config.yaml
n_kv_head: 2
positions: "rope"
rope_fraction: 1.0
qk_norm: true
lr_head: 0.00753
final_lr_fraction: 0.0
batch_tokens: 32768
steps: 5295
Each number is 500 + 25 x the weight over its row's rms, rounded and kept within 0 to 999. Layers, rows and columns count from 0. Numbers have three digits each. The size before them is the row's rms in percent of the matrix's.

# k: layer 3 attention key, 128x128, rms 0.199, rows 27-51, columns 0-127
# q: layer 3 attention query, 128x128, rms 0.217, rows 28-51, columns 0-127
k27 102:499516535534527490520488483464522505510514464526503528521425485480512525555449514493468508486462499467519500496528475532507560489491478541529510542488517496485496468501490515492538491511507510479526500505534517512500505504485477472470526505491498571516473548511538460524525464484501495459501507483516486495540491470499484498486518524515490442482560506478492535510509522500511513464506
q28 104:521527470477497484477545517519463464515487512479507495498511459520547510515499488508492480538515517450531495508508507496490513543531441534499488527461526466531480468542482504537491506461519488475485482520505496563502455530499500498541523489492545475546529492545543513479500528504498512525525524497487487561493500502505532495490490510538488521452475479494498501499469462501493510515460
k28 105:543494522486487525537499507520544466512528467480481520485476521500513470507488514533467514486566468509529525496524532484483456479510504442461462534469501500490489553544508486477508507516513493510495513517480460520468530500499465448482491444493518475508485481481476513493476531475489495508534494512538499534516494486520536499494459529483514497527494483569487484505496473507473541474488
q29 104:518506481486495517477509525493505486473518522533516518513519483532481506475499534452463505482487501490466527496503516493456506553530472449469497504480542504516463534487515520495534516515484512485502547475559456473439526524512511528477501513502477502500468491490501474439504500499523528507488527537501478474465508524511504478516487512496545477538492511421532516513480537541482495503508
k29 101:505534494468458481518471501437509456481495459468505469516507510503516530532502494514495526497516500469507500522515491520432562502474476479522468468473494479535487492501540512473479532525504529509467495498546518530496538556499525499471502512477515539530464506480474522505452493492478508490480495506470469488474498485518504508484530471532458492459529483465464523481502521456491488503483
q30 109:487516504514450454488499523492530504496474506511488502494513479544510505446516534525510481566546506456531500514516515466459477489508470498492526497529505442490487496491495478482519517512470511480516529563539515484524525528490497514510531472489487495495503487513512453466488485483462451480511486476522500517533568499466516530542480519484509500483517473479462496454484471458496497503502
k30 099:530461465510474489479511498480504489502505477492493535501504469475495532483485487495531518434503489538541525525499500544507454514485526461496518539459512506479527494514529519527512500513499507489523540489536550520513474540514488475464486517489508470524470520515514510484496513468515498512551481463530469512490520525474486520492460513501533515496495450485533477504532503438510537485431
q31 099:515498484498520450492485503485502496531521459525489511500503492456481489498508506508546509493520447530460466507533475551526510542529483493468499523481495540467494466502539491525501505470475467476493442482471480473458462489529480479522520508490492503509508465533495506529542509482535500546504501505460466503496456569507506529499501481510494556487522481475532520499514492508470528523521
k31 103:500461492479510490530479546496451528502479523489520512513506487486495472538491499488494485469492504482484503503423510466462522480502529516526535468479506511493511477473471505491468527534543509517495518487491481552516517513550508482497492510554508478501547521475492507442514480519492530487494526501509485462505485508490485466500464430475468542490471479538461528516525500461502469520481
q32 058:489511463477543463498442498492528477515530555509519514528512481526486457491479473509456509535485468434526449494502527482508513462468479516449473491465513458523505522502501526545503509520476511465526502476482504504477516482524514512497549506482487504543477499481473524529516508524471521530505489501473503468502473492511532519534490486514515453521537516500489482494474491550508501512537
k32 089:494512487482483503492480483534476502473508517489529526499538496504512514481498467539513498500514532496505542527512503509495532502501521510478509459486507482543521512495527477519494496493508503546439519497512451492510527517498436458496532495460498530474492542498530502534510522487546443536483476528495538511438475502554520498466503465491478478487508500457479517471532519515477541503555
q33 078:498515521503491499548508508514506507512487501477475523468480541463514508470516534528546515482477511543515499536516534532555479567490516497462550510527477528482525541540530483487479521493510497482497523501524460483521491537496458487536496464482487527475532475505467505493561470510509529510522509523477510508485487441477474515501487472468505500526506498476511547519540531499488522505489
k33 093:510518484461499512485463498521488520478515482491516497546513484519500439513518432470530537504484472524488503533467469503525572519528507486534529486527518487502506489468479526519490479497513503512502510528506466472480437466544486456456467493476534502509478491500490495562502486478536493507471456512504524479491480482547513515494537491513468521468526481506518495478527478517505477514497
q34 072:524535559544509532503491492497508492524503525534492462539481460502490488550477465530502488488471497514488497466490494524524515450476519512505452485482511531488517492450542538507513485525464483476517507519469492546506494426471497525463485573492496471528487513454514478485468498506551495516497498535494489515507482498477479488514506498508466513472464492504499508487476485494491522511543
k34 079:511474482495506506475476515506475521508520487522523504484522492473493468528493444478529528516536473469475514501485531484476535494515451506471485474520490507543507459482508503533542481466489517526518471445492474511481509523489485491531471533478487522509510527513568534501534531483489498522473556510494513517458508512485520512514544499479506474482435462471479474487510514464504463460523
q35 072:488512489511508466520525495482484446523530505536485513454475541510480454515498470559515513485491505484524467438529479490478521524519512483502526437497489490527513499462493520478497502503488501533545485477450466501494521543516483474530509539508500471520546464502476482477524470494499556520495470489520514510477481522480446472522506526451484496486477507483490522490489527464487506480499
k35 096:522476517535482498555526469428495521505477516487486473519515493489528510465507507464545524497478476502495463515474490453511510482514467486490501494488518467432499479535517488488497498483486464518495538472521485498495445481453519487523469508478528504448501475474464537503499482461501510493542504505512503557528487518485488493491515517483486545483502525535550489520493462510481537520489
q36 087:469456502529492481542506467539517501506523502503461502492472516497519526515530526494517529477491505517498485544500548527537479544504550524500531501504505473523509497522514513496482530555482531513493513529490512514446493547514489472503487480482498504509532527519467496501555468539464484490520477506513484562486492473495490485496468505514488500531482531476539554474488563529479513469518
k36 093:511485483495479480566521482463499520465491511480468459519459518503475486466538548478519517495446482545525484486489489509561540517485527519492486512512506456500496488532508474528480522495466488439526543501494518456505490478520500528522474467497494517462518440518434524516470491520510489490487489537490505515522514522515492496502509495521478537462525526510513501530514503509530500515516
q37 082:508522528438507461511501500472526502467530481544471528524487514478497505478509502539507514490490495500489475485532521511515511475475524527484432474510539489471475509451481516480505485485503495538493504503491502487514488527477521485473504507486497502474543443473471523477511524459545481522459506479501477520476516524470500555538519541497503490472453520462473539527500472443508494506528
k37 094:480532510490499508530493537481496472507491539517490506493512485513509482512477479477478516484507507439448480511465551488499496509468525521523507497498462489490496499494499541489506505493508522506499513462521545527464502488494530571505499532558479496504506505499543545471528491494492489519559517490445505506514511506486481563470480487485473495468473498521537518522486520466495463429472
q38 086:479558460477509425505539470495526475502531508489498457508470470539533523534508524494501491488483448509497513541540491491504455476508460472508502481498535516488472490494493530480560505550507456493530511494486485459522525494492497506461489509504493494501457489530473502483446466520526528483501516502495484471505479533517496527463480504483540502490503514497506485553507507509489457523491
k38 088:484507523520431491520534511490509477526496480486521543508489496465529507506487511485520495494493465486456520523512498516498476484459465483462529505518497474528478491496514528526487540545483480514535513510546479525535539505457477453524505502508453512513482521481505504483553441508482520520540550477488497493485497489511554517530473469505497486514513511517490477488486484519514568476540
q39 086:500486497510493526480536480468483465494468484481512501446496517502546488539526497483524507500522467508522490500531514511506471486530476481511483547533489478479503516506521464458518484512508509477525525498465532504540517503493488529485474467495469485504493506552486473490475458442487425484560506522526486501507472506472512470447522513435456504509533497539482499507514500498505532482484
k39 093:534494507500531458493544491502525502505514509517522520498518525475538476504519538518522541461465505515486504544507471503499534496501521514507513467503505480493455509537428481538507563473513496494471502506536518470511491470514490500476484443491474459509477465469488526530502476517496487471522495432507492514500509492508525489474497463502502525535553503482518531480497513553505546524490
q40 091:508518482502450519478502487556503498484476458529543457493482524476477492534495495519480506570489510465518498467444515525473473514509506519488479498488495474542546517468497481498523523486519490464529488515500517516509518541500538489527462501540520495540483544460522485488498475488446431491486524506514491502493515517492451482475523475475467513525511510506494500505520546492512531506512
k40 093:494505488483436499519497508550488469533503453456481448463475470512497526495543522485515522464534496480486461491501499487466505450495503488493526500486500481493504536543524499523523493541508522497494474516478495496491452489483537466442515500485501521492488521487531499493501559463506557496434479504470468539500493507526492522536489497530496504481497489506546476475494491508488477521525
q41 098:524502500457505511485493527482514525534498462519515518502482489477484498459488508530515517534523483506477461514522483528509492541517496521494488510496518553513491482494477484524536503506500481493486536483488471534474534522519501519500524577476462509471499467496511500535466565490498525511478565509489487551481486491454547503475540533470521537494463473438502521507477508486515509490500
k41 093:501471507509535490498496511501481514484485508423505545536518525509467508506479518523462501464484495488552528479462487458527510475477546494507503532487446493519490535504537498499459516501514526428504456496518496529494530518469499483506518498465509529494561514488509487508501488502480496524514468521458510502520524503535471505502512526540448515518508523487540473487441512492473508501496
q42 082:518505449480411502524438520529495539519470477529528499469487492557490495501503518508477502536517491526492492538495477498539518491531474525505500504544506509484507535495487503509462470516522469480461489494482483508464471515485515491543484527556502478513496518460508544516484509496487516506495486507515539503526551468523499454544492491494481525483517546463493500542499498507513500478506
k42 092:502513528495504513504486498499539524480459457486528502494507515488536489502490496458517503484481537527492512494494531475523451491541525450477534460472519480480499515561482475512514511468467454538509532497509532476485508491527474515514530486442498480530492523484432458494522489501463529481478510478497495484481473513532560526494443505481495501501517532522457490515482483468493478494504
q43 094:478555496441544485535512524509518505475475474503521495500506512534472523493516458484488494488455492530552493467531505474450463531492481507489500502540502489490533494488519493518515497484483476492561509523486513491500482492499541542525544526458516500495527516473466453489455527495524511548483509484521499468471552487509533493494495485473519483520530491490433464509482501496491505494509
k43 095:454471500505522497559497496492488489529516456530481453541480487518528512512487472529479548477535521502509527505476519524492510495491477459495564466519498508499548491459488453446479449487472517465471485470544506472478458519490471519496477457512531500500491478465499509514521488476510474502503474485498539524524516497522528525490547486507503499546521499502508515504512533495481492526473
q44 084:454518494499512501520512508489584507538439492538508537503491524493494502491460524503490485471519494517484495496484505491507492499510519471467545502463518554511498520507492454521466495526517460513583502477484456515496500506470530474499556491484480495523495492496470499531476505496455493520544521481499503512481526529529478487511518521445483520472514496498527509528529485483488472516541
k44 094:494514507542445452476504494479534528483509514463464494507505472495561495529482472469510478484539468510494486543515495478526517492459515477526463484495512486481461479506513461527522495527497479484510487447542521440503483466509540512521542517529507502504466497485549531523527491496504513538480495489492464507530474509487540479474475511437518498535501493514469515491496484515509536498517
q45 100:531484508486476495507495483509463528491461534506472482465518505464481444464452547484458476533522519493483510488480501510469522489497473496532477514488509545518491504492535474515471567525514531497508522514512501492509520554518505465533534545483502546469514522487467499483534506507492457459520480496525527500536520505476559510520490495503527455513512499459493487527497471509471498476515
k45 095:527522517491485515489529471506490463496505496493495523511511556521466491516524446525461514530485505461473491506527549461509482448519460496525499526483525561519517535490500485469505504492480507465488520458482477485485536451493516495507520508545463518474481521511490456527471516461520489504520475536530509529505539512523480516498533509469542500511459503462505502469458485513523477509468
q46 102:496564514457462487555460466495514491495503456533492520517483477463495529472520493506507502560500513502502490551534493506452495516472510515527483523490496494519494481498517489479512525492500472495516537517529531468490546479502464493491489447484460480527507509456510491473495488535505486529536471535479530519504501514503467477494472487461497502458528445500552489494535522507488528476521
k46 105:532455483537477500518522509483503466485529487478487440461511512507523468471480473517525531521487510498498525479533497515501466511491503480461492534443460475482511523517529545530510514509510481444506517522497544487510490540510503493501494514464487469482525552486500463461546524460496519513478508506484496501496539515519542491453520506493499508504487487468509514470480487562493471555512
q47 090:475493521479506445508504512478450480505466465467488541537495487512480481499514510496478513485522548494517542474536503461534523504494479527513466495480483482515462498507514520449509508483507499555454496516495523521516520487518533474475511504461490502478469500509540480493487501493486515511502487503488459512508513501488533511489465509585530444525511454487514548498535451500477477524476
k47 096:502532531492498518533497487493447445514525472490493566479503502507540512503513513515539501505487460463505464531494483542483506506495501531504490485488483494460507498489530465525504549487499547491470457480481548510523451487517442508481477508547487466535505507480480507466501533487518508480546497513486492495527538488522514520507498541518508495511509498485451482474513473480450543511481
q48 079:546471533496480512484480496487466474493495505505504490476530491491477463515553485494505526493473490499539503484532502464481482517536490487483509470524499518518500510461519519514532521501489487492497451518445516494521486456502498552519516505487526516511484523476477507506475543537529472559488473498495518456511532474527509459514474480522519465530559449479478478448512460527515467503523
k48 108:493495537487536512471471476538497459497486499521457514534465521523491525481551492520534523511522502491516544505494506480494497492459505468443509512489462469511516487513513487506507532489459576490500488507514466501463488534526518517491511461488520520469496523475465484496526521470511484515532478481536489535517510482540550521514515522510451468465501487545508485448510469536502489507489
q49 103:502490528504502481504484493531510511493502480495509447466512530528488489508500468516520526470519465443548514539449494504495534508465563526491490493504465475490537494497481510497490553531512460502523503533499504503491507507520493517501449481481509450518501476485510529460507473461497495485534447483489487487515487450524478519524455441500457510520499523526502504483475455515517474537493
k49 114:509481527541524481446508516489498484476487467484529516518524508511499484495500500487507557496532482465519509496517507492519477512459478465484475469502510449481512519524519479503521507491465532469501466504459496491511519529513471482458502502512478496457480517496472526461468528510501440486461493488486478505548530480482500464518551505535423497485541490460495451508516487498496516523462
q50 134:511482470505529493489509524521533499513478478485497475466488490509470512523444523489525488481475485475503506526527528543505487517496519527488506508544517546501511516478503532504484493532528411479519445483470477546501492486475532538547522535469502512498537529465488514530513502506520469524514544513467476463544496483482491533530518483490515469475470468484520451528504488508489491497485
k50 108:544493453478476497511510486525532485504514501517491468526507496487566478516485502490501513502459542509514500496516489509553538453499517518479536550493487493493471460471472513495463459519467450518539511510514541544449484488514510484507494499495517465496508485513529516510465512509477499516468543492516534505468481502448482494505489515515530490497482506507486572542517510482483551498520
q51 106:502480534532497467497535480488463508450486508523549483501492539519438507476474522519469457485488496469499495495468492490498477461510495504501480510514496476463492485524451528520458512516521542501519507491464527506498542528518511492512475494488469496526553536522498460479477488477490496480488514458522535493484450484516522508510511492509446512559533482479465475455504491491532505464469
k51 107:529495504534425499456517461482498483488478518503511542479489549523530512462458530486487523538509541509534498481523497454501464498493467488532509500483511508451510499488538507482504482480470516523494521503493512498471497537473531538521514517508568497519516517511489482508490512499525490513508484483511481471505546538491543470561493547518495523499514496515499450513460494539518519525486